Weights of a small GPT-style language model, trained from scratch on English Wikipedia.
Size: 9 layers, 6 heads of 32 (2 for keys and values), vocabulary 4096, 4.34M parameters.
Training: a variant of Adam for these matrices, 11216 steps.
Each number is 50 + 10 x the weight over the matrix's rms, rounded and kept within 0 to 99. Layers, rows and columns count from 0.

# layer 5 MLP up, 768x192, rms 0.0721, rows 539-564, columns 0-63
61 61 55 29 44 66 61 44 45 82 47 36 63 46 70 49 46 41 58 46 68 66 40 54 50 70 57 38 55 46 39 48 39 66 60 44 43 70 50 65 42 53 34 57 49 50 53 61 59 51 50 52 55 38 69 43 54 27 51 38 56 45 51 59
54 49 39 51 57 55 62 45 35 55 47 60 45 63 46 38 56 73 58 46 60 44 39 34 47 53 44 42 55 39 44 56 40 48 49 32 43 46 34 69 60 43 59 28 49 58 50 55 27 61 44 52 70 48 38 47 53 52 51 61 68 56 53 53
35 50 30 44 34 45 56 45 33 60 75 47 39 52 64 51 68 71 52 51 64 30 38 51 36 58 83 47 40 38 43 58 65 49 43 49 43 44 62 66 37 46 46 53 57 52 55 42 50 58 42 54 60 35 68 21 44 44 47 36 46 56 49 51
55 50 55 64 55 40 55 38 28 42 42 67 54 42 63 57 58 39 59 54 65 48 46 53 47 38 54 34 52 50 46 65 49 33 56 59 67 49 39 65 54 37 48 39 49 49 48 42 62 42 38 60 39 54 54 54 43 53 51 38 46 57 56 37
50 43 48 51 55 37 51 55 46 64 49 56 59 64 36 55 49 59 43 43 56 73 52 46 48 55 46 47 38 35 36 54 32 51 58 51 58 61 52 47 56 40 50 59 50 32 45 64 46 51 47 50 56 45 27 59 50 51 47 43 69 49 53 60
61 46 54 43 50 57 44 60 43 48 44 58 57 55 43 31 50 53 46 55 57 68 51 37 38 45 45 59 47 55 50 79 42 38 40 49 41 49 50 49 57 40 36 46 44 45 53 58 56 57 57 54 37 49 55 67 63 46 54 45 47 55 50 43
50 40 45 27 45 49 65 36 35 43 63 38 52 61 40 67 63 59 40 63 46 60 54 50 56 58 47 51 42 56 68 62 50 51 55 56 56 77 69 63 44 38 60 20 40 46 57 40 61 67 58 39 44 30 58 37 32 64 45 39 39 51 23 47
42 42 43 66 43 71 57 47 41 54 33 47 42 48 54 53 71 66 48 49 52 40 38 48 43 51 49 62 69 46 58 35 66 40 51 49 49 61 58 60 47 44 56 59 42 36 63 60 54 59 52 52 54 45 51 23 47 48 56 48 46 51 55 58
48 63 52 51 46 54 26 46 33 52 34 27 64 75 47 55 54 47 58 35 50 39 70 43 41 55 59 39 47 48 59 39 49 46 44 50 40 50 44 74 45 47 43 42 54 52 46 64 44 54 29 31 45 39 61 33 55 36 37 56 32 62 59 48
58 56 55 50 44 48 62 56 54 50 45 39 53 51 13 62 68 42 41 54 51 52 58 44 46 47 58 56 64 55 58 52 51 30 39 65 43 47 61 63 54 44 45 31 51 50 57 48 35 47 54 45 46 31 50 57 58 43 52 70 48 34 51 54
50 66 53 45 42 50 66 52 56 47 38 52 38 52 48 48 71 47 48 57 43 33 58 51 52 44 48 50 61 55 46 61 47 71 59 70 24 65 35 52 60 50 48 54 47 42 45 49 49 48 51 47 41 49 46 50 56 46 56 46 40 41 55 38
30 55 53 32 56 56 52 34 41 65 49 45 58 52 47 28 43 62 47 50 56 46 60 39 44 66 44 56 49 41 51 57 38 36 49 41 53 52 65 59 53 40 51 46 58 46 54 57 56 66 35 67 70 27 49 54 61 49 50 56 40 48 69 52
63 39 44 54 49 33 34 45 50 54 47 58 56 46 47 44 55 49 53 46 37 43 41 49 34 49 50 52 64 61 65 43 65 40 43 60 39 32 45 55 51 46 59 60 56 39 31 59 47 45 58 49 55 36 38 36 34 61 38 42 47 39 40 42
52 56 39 47 36 54 57 58 64 43 42 49 56 65 47 44 53 41 49 63 57 47 35 56 54 52 46 58 51 63 66 71 73 66 70 38 44 55 44 51 66 50 53 38 53 41 49 53 43 44 52 54 31 51 38 47 39 44 50 41 54 33 58 59
72 54 63 60 41 36 45 54 50 69 55 48 48 48 40 61 60 41 48 49 64 76 47 47 46 52 47 56 43 50 48 50 40 50 44 50 56 46 26 54 52 41 50 62 50 44 78 50 41 57 35 57 50 58 53 50 57 52 45 46 49 32 47 54
55 56 45 47 36 39 39 60 41 43 61 42 47 75 39 35 44 70 51 51 61 43 39 43 51 67 47 62 69 63 64 40 62 49 57 45 42 47 57 65 38 59 49 54 52 50 45 41 54 51 48 54 46 42 52 53 66 42 52 53 50 57 48 61
55 41 50 46 63 56 43 42 46 50 44 56 57 46 70 39 47 64 60 50 62 54 36 44 39 48 39 38 46 57 54 64 49 54 63 46 53 69 42 44 50 57 23 46 37 53 47 53 42 70 53 64 39 53 41 56 53 46 47 52 53 46 43 39
53 35 48 49 66 49 50 45 53 40 52 59 50 39 46 46 54 50 39 62 45 46 65 58 44 69 55 81 35 69 62 61 77 29 52 43 56 55 58 51 39 56 53 48 46 46 47 50 39 63 52 37 45 55 63 62 47 47 41 65 47 47 52 50
50 48 34 72 51 39 55 52 44 53 45 72 28 73 36 50 53 40 46 52 55 55 39 50 57 62 57 43 52 40 48 52 51 50 58 48 39 62 39 58 54 43 55 35 44 51 55 52 41 44 44 52 44 54 58 47 39 55 34 56 46 48 44 30
43 38 47 56 30 63 40 34 59 36 48 46 31 40 48 44 55 37 36 44 47 50 65 45 43 61 54 54 64 60 51 70 64 40 52 69 40 62 45 47 59 35 56 35 40 55 25 41 37 60 54 40 70 62 42 46 42 53 34 66 35 42 51 51
70 55 40 57 46 63 51 44 50 43 28 50 37 47 44 49 65 47 58 52 48 56 44 46 46 50 30 68 43 30 41 38 43 43 52 65 53 62 52 62 60 42 49 47 27 43 46 65 53 61 52 48 37 50 60 49 45 48 45 69 65 40 46 52
29 63 38 57 50 56 39 34 43 36 28 68 51 33 38 39 66 50 56 64 54 30 48 57 45 53 42 52 57 57 65 39 54 44 42 54 53 58 54 58 48 53 34 44 47 43 50 43 52 47 50 29 43 63 42 55 56 44 47 45 58 46 36 54
48 45 38 35 50 42 67 53 43 64 45 31 44 42 45 55 55 48 45 56 53 59 54 49 45 63 26 54 51 38 43 59 52 53 45 31 46 72 53 69 41 41 54 51 37 60 40 54 38 58 51 46 52 58 59 63 68 48 38 63 48 39 42 58
44 48 38 50 44 55 59 41 59 60 55 51 50 57 63 48 44 62 59 62 56 53 67 50 44 48 58 68 52 63 50 51 48 40 50 50 47 62 37 44 42 47 57 22 46 47 47 57 58 50 55 41 62 39 70 37 48 56 51 60 48 47 52 51
46 66 55 45 58 48 55 51 41 52 45 60 59 42 64 59 56 48 54 43 65 40 61 60 46 52 43 57 62 35 29 35 44 27 37 54 45 39 68 74 35 61 48 56 50 47 61 47 53 69 51 51 54 59 47 63 34 44 56 49 69 41 28 31
58 63 40 40 58 49 50 47 47 71 49 65 57 56 64 45 68 46 63 57 46 46 50 42 41 52 42 59 51 53 39 66 41 53 54 52 35 36 49 49 72 51 34 41 52 61 69 43 52 48 52 50 49 48 57 48 60 44 46 55 73 39 75 35
# layer 5 MLP down (transposed), 768x192, rms 0.0636, rows 539-563, columns 0-63
57 38 49 44 42 53 49 49 47 45 28 54 59 47 53 63 71 40 57 41 40 70 56 28 55 44 54 53 44 47 55 54 38 42 69 59 45 53 50 59 48 43 40 43 50 50 39 63 49 50 46 48 54 59 50 43 64 52 62 50 66 50 37 52
67 47 49 63 58 45 64 30 50 67 82 41 41 65 42 31 34 82 41 63 44 44 40 50 63 50 32 65 68 44 58 37 56 74 35 50 40 42 54 48 56 43 49 69 54 67 73 54 22 68 56 50 72 40 49 39 49 48 58 58 48 62 31 48
60 56 33 69 39 38 49 70 71 59 58 56 66 50 46 65 41 33 50 56 64 44 33 54 76 59 42 30 31 63 46 71 51 49 31 36 38 45 56 38 59 46 46 47 52 39 44 31 47 41 43 49 40 48 75 54 51 58 72 32 36 45 63 53
45 42 48 42 49 54 43 61 45 36 52 58 46 41 33 39 32 74 54 46 62 47 54 44 51 66 59 45 48 51 47 42 61 61 58 57 39 41 60 47 47 64 58 54 50 46 44 41 55 48 42 46 42 51 38 54 56 41 39 53 55 40 43 62
54 58 47 70 56 66 47 54 48 44 46 46 59 50 50 59 32 41 54 43 40 45 58 56 48 31 34 49 53 62 61 40 56 58 41 48 53 47 59 55 43 62 49 49 50 52 51 48 55 52 60 57 51 38 55 60 42 55 55 50 46 58 42 61
27 48 48 65 54 46 36 46 44 57 68 38 37 59 47 50 51 52 50 27 45 35 49 49 62 37 62 47 54 42 68 40 48 60 51 40 60 40 35 54 53 53 58 51 52 61 35 47 43 54 44 48 56 63 41 46 54 50 53 59 59 51 51 58
55 59 55 36 63 42 59 46 51 44 51 37 60 54 53 55 48 40 38 46 52 49 47 36 64 41 40 35 62 59 56 58 42 57 46 36 40 32 53 39 39 60 40 57 37 49 41 69 55 40 38 45 48 49 46 40 26 49 57 36 35 37 62 46
41 72 47 39 35 40 44 54 40 59 59 44 55 63 44 40 50 40 64 49 52 44 36 54 60 42 35 65 51 62 49 53 44 39 57 67 56 52 47 48 42 47 45 37 57 49 49 26 59 60 57 54 46 67 46 60 59 53 65 33 36 44 30 59
38 56 44 50 41 43 52 57 66 54 30 57 64 40 45 38 46 41 63 60 62 53 47 61 54 56 53 47 47 58 51 43 50 45 48 50 52 41 56 52 55 55 53 55 63 45 39 54 52 63 39 64 49 46 55 35 42 56 48 53 45 55 45 42
34 37 42 57 52 49 21 31 47 53 58 54 44 32 65 56 53 31 60 54 51 42 44 56 49 45 53 44 51 53 45 50 41 67 60 51 61 51 50 49 58 60 59 65 71 52 55 66 69 53 44 53 53 55 36 35 46 55 41 52 51 56 39 45
52 48 61 41 65 46 16 46 47 48 66 48 53 51 49 52 36 50 50 31 58 54 33 48 35 50 44 57 42 37 46 44 59 55 44 36 56 45 57 52 47 59 45 34 32 60 56 50 56 48 57 50 59 70 50 53 57 56 48 53 67 62 46 63
53 30 63 60 42 52 52 48 59 44 45 44 44 55 46 55 57 43 33 62 56 33 49 59 55 55 58 46 40 39 37 56 46 44 21 53 58 59 54 52 54 63 37 49 47 50 64 58 58 60 57 44 46 52 57 57 46 38 47 41 64 48 46 63
32 71 43 43 38 62 68 49 70 55 42 49 46 52 55 44 59 52 53 54 58 53 49 38 49 47 59 59 30 41 44 58 52 53 52 50 41 51 58 62 44 55 45 48 33 54 63 39 33 46 44 43 45 70 56 62 58 57 57 50 33 71 55 51
51 33 62 40 67 49 45 36 24 65 49 47 48 54 52 52 41 52 50 32 47 43 57 43 40 59 63 49 43 46 29 44 45 32 36 56 59 47 40 48 41 51 54 55 61 74 58 60 56 58 60 49 53 40 52 38 62 45 47 53 51 64 59 54
49 42 49 62 55 49 39 45 42 39 61 50 50 54 54 34 33 55 54 50 39 38 51 57 52 57 41 38 58 58 35 38 53 40 68 52 38 55 48 56 52 58 59 37 50 53 42 38 61 46 50 42 59 44 38 43 32 33 69 44 61 68 57 43
48 37 69 37 78 44 73 53 68 54 56 56 38 40 52 60 45 41 57 52 55 42 50 73 33 48 44 41 53 57 38 52 47 35 50 47 46 62 48 50 55 39 35 58 58 47 31 39 45 46 40 47 64 54 35 61 47 59 53 61 56 29 52 45
36 45 65 54 52 54 38 44 42 28 55 41 54 54 33 53 59 38 67 58 45 36 40 36 46 44 37 52 39 47 45 34 58 41 53 49 47 38 58 54 50 31 50 55 45 38 49 53 50 38 49 53 49 63 44 53 52 64 38 55 59 66 65 34
54 55 53 70 68 55 60 53 41 37 38 50 41 56 49 53 54 52 59 40 46 39 46 47 50 59 70 49 43 42 43 56 48 53 54 47 54 55 49 47 44 58 54 49 62 54 37 63 49 38 68 39 53 58 34 36 52 50 51 51 40 75 52 42
58 62 46 41 44 42 48 47 53 51 65 43 44 40 49 42 59 56 51 52 53 57 66 44 46 41 46 61 53 49 51 48 40 48 51 50 61 52 61 47 31 73 43 52 38 58 40 49 62 35 40 47 48 47 50 51 43 54 40 49 43 46 58 62
46 09 31 31 40 43 52 22 48 44 49 54 43 54 42 61 43 56 44 50 33 61 52 50 49 46 44 50 47 48 41 56 52 25 63 62 35 62 67 53 55 57 24 55 31 55 42 52 51 47 57 24 67 55 39 45 36 54 54 57 52 44 68 54
46 46 48 37 48 76 46 48 75 55 55 48 48 54 44 47 56 49 48 36 38 61 31 30 55 51 48 64 49 63 39 62 50 60 60 65 45 41 49 44 58 53 46 52 38 45 48 55 59 61 68 47 52 65 42 41 58 67 70 59 68 63 58 31
63 45 53 50 55 54 46 26 45 47 51 53 53 52 52 63 53 44 50 50 23 61 61 42 36 65 75 66 53 46 47 50 45 47 47 28 49 47 59 50 37 50 48 51 31 42 38 68 59 57 56 53 55 46 47 64 68 44 46 52 54 52 63 69
37 56 51 43 60 63 58 62 48 40 58 55 53 61 65 53 43 52 42 36 45 57 53 47 57 39 47 43 47 54 67 53 59 51 43 48 62 40 51 57 55 54 55 42 55 39 49 44 80 49 45 42 58 61 58 52 34 44 57 55 52 61 60 48
31 56 55 36 64 55 46 48 48 53 33 79 45 41 50 55 46 41 56 40 58 66 76 44 37 58 48 33 61 46 54 49 42 63 48 49 50 54 56 53 44 36 18 53 45 51 51 50 51 51 40 47 49 55 55 57 43 42 44 21 69 50 52 40
72 52 52 53 56 47 57 36 56 50 59 55 52 52 37 46 44 76 30 22 53 54 55 51 57 51 54 46 60 60 46 59 42 48 55 37 51 56 37 51 44 46 47 54 50 38 50 65 34 52 55 51 50 53 63 48 69 43 38 48 46 47 62 39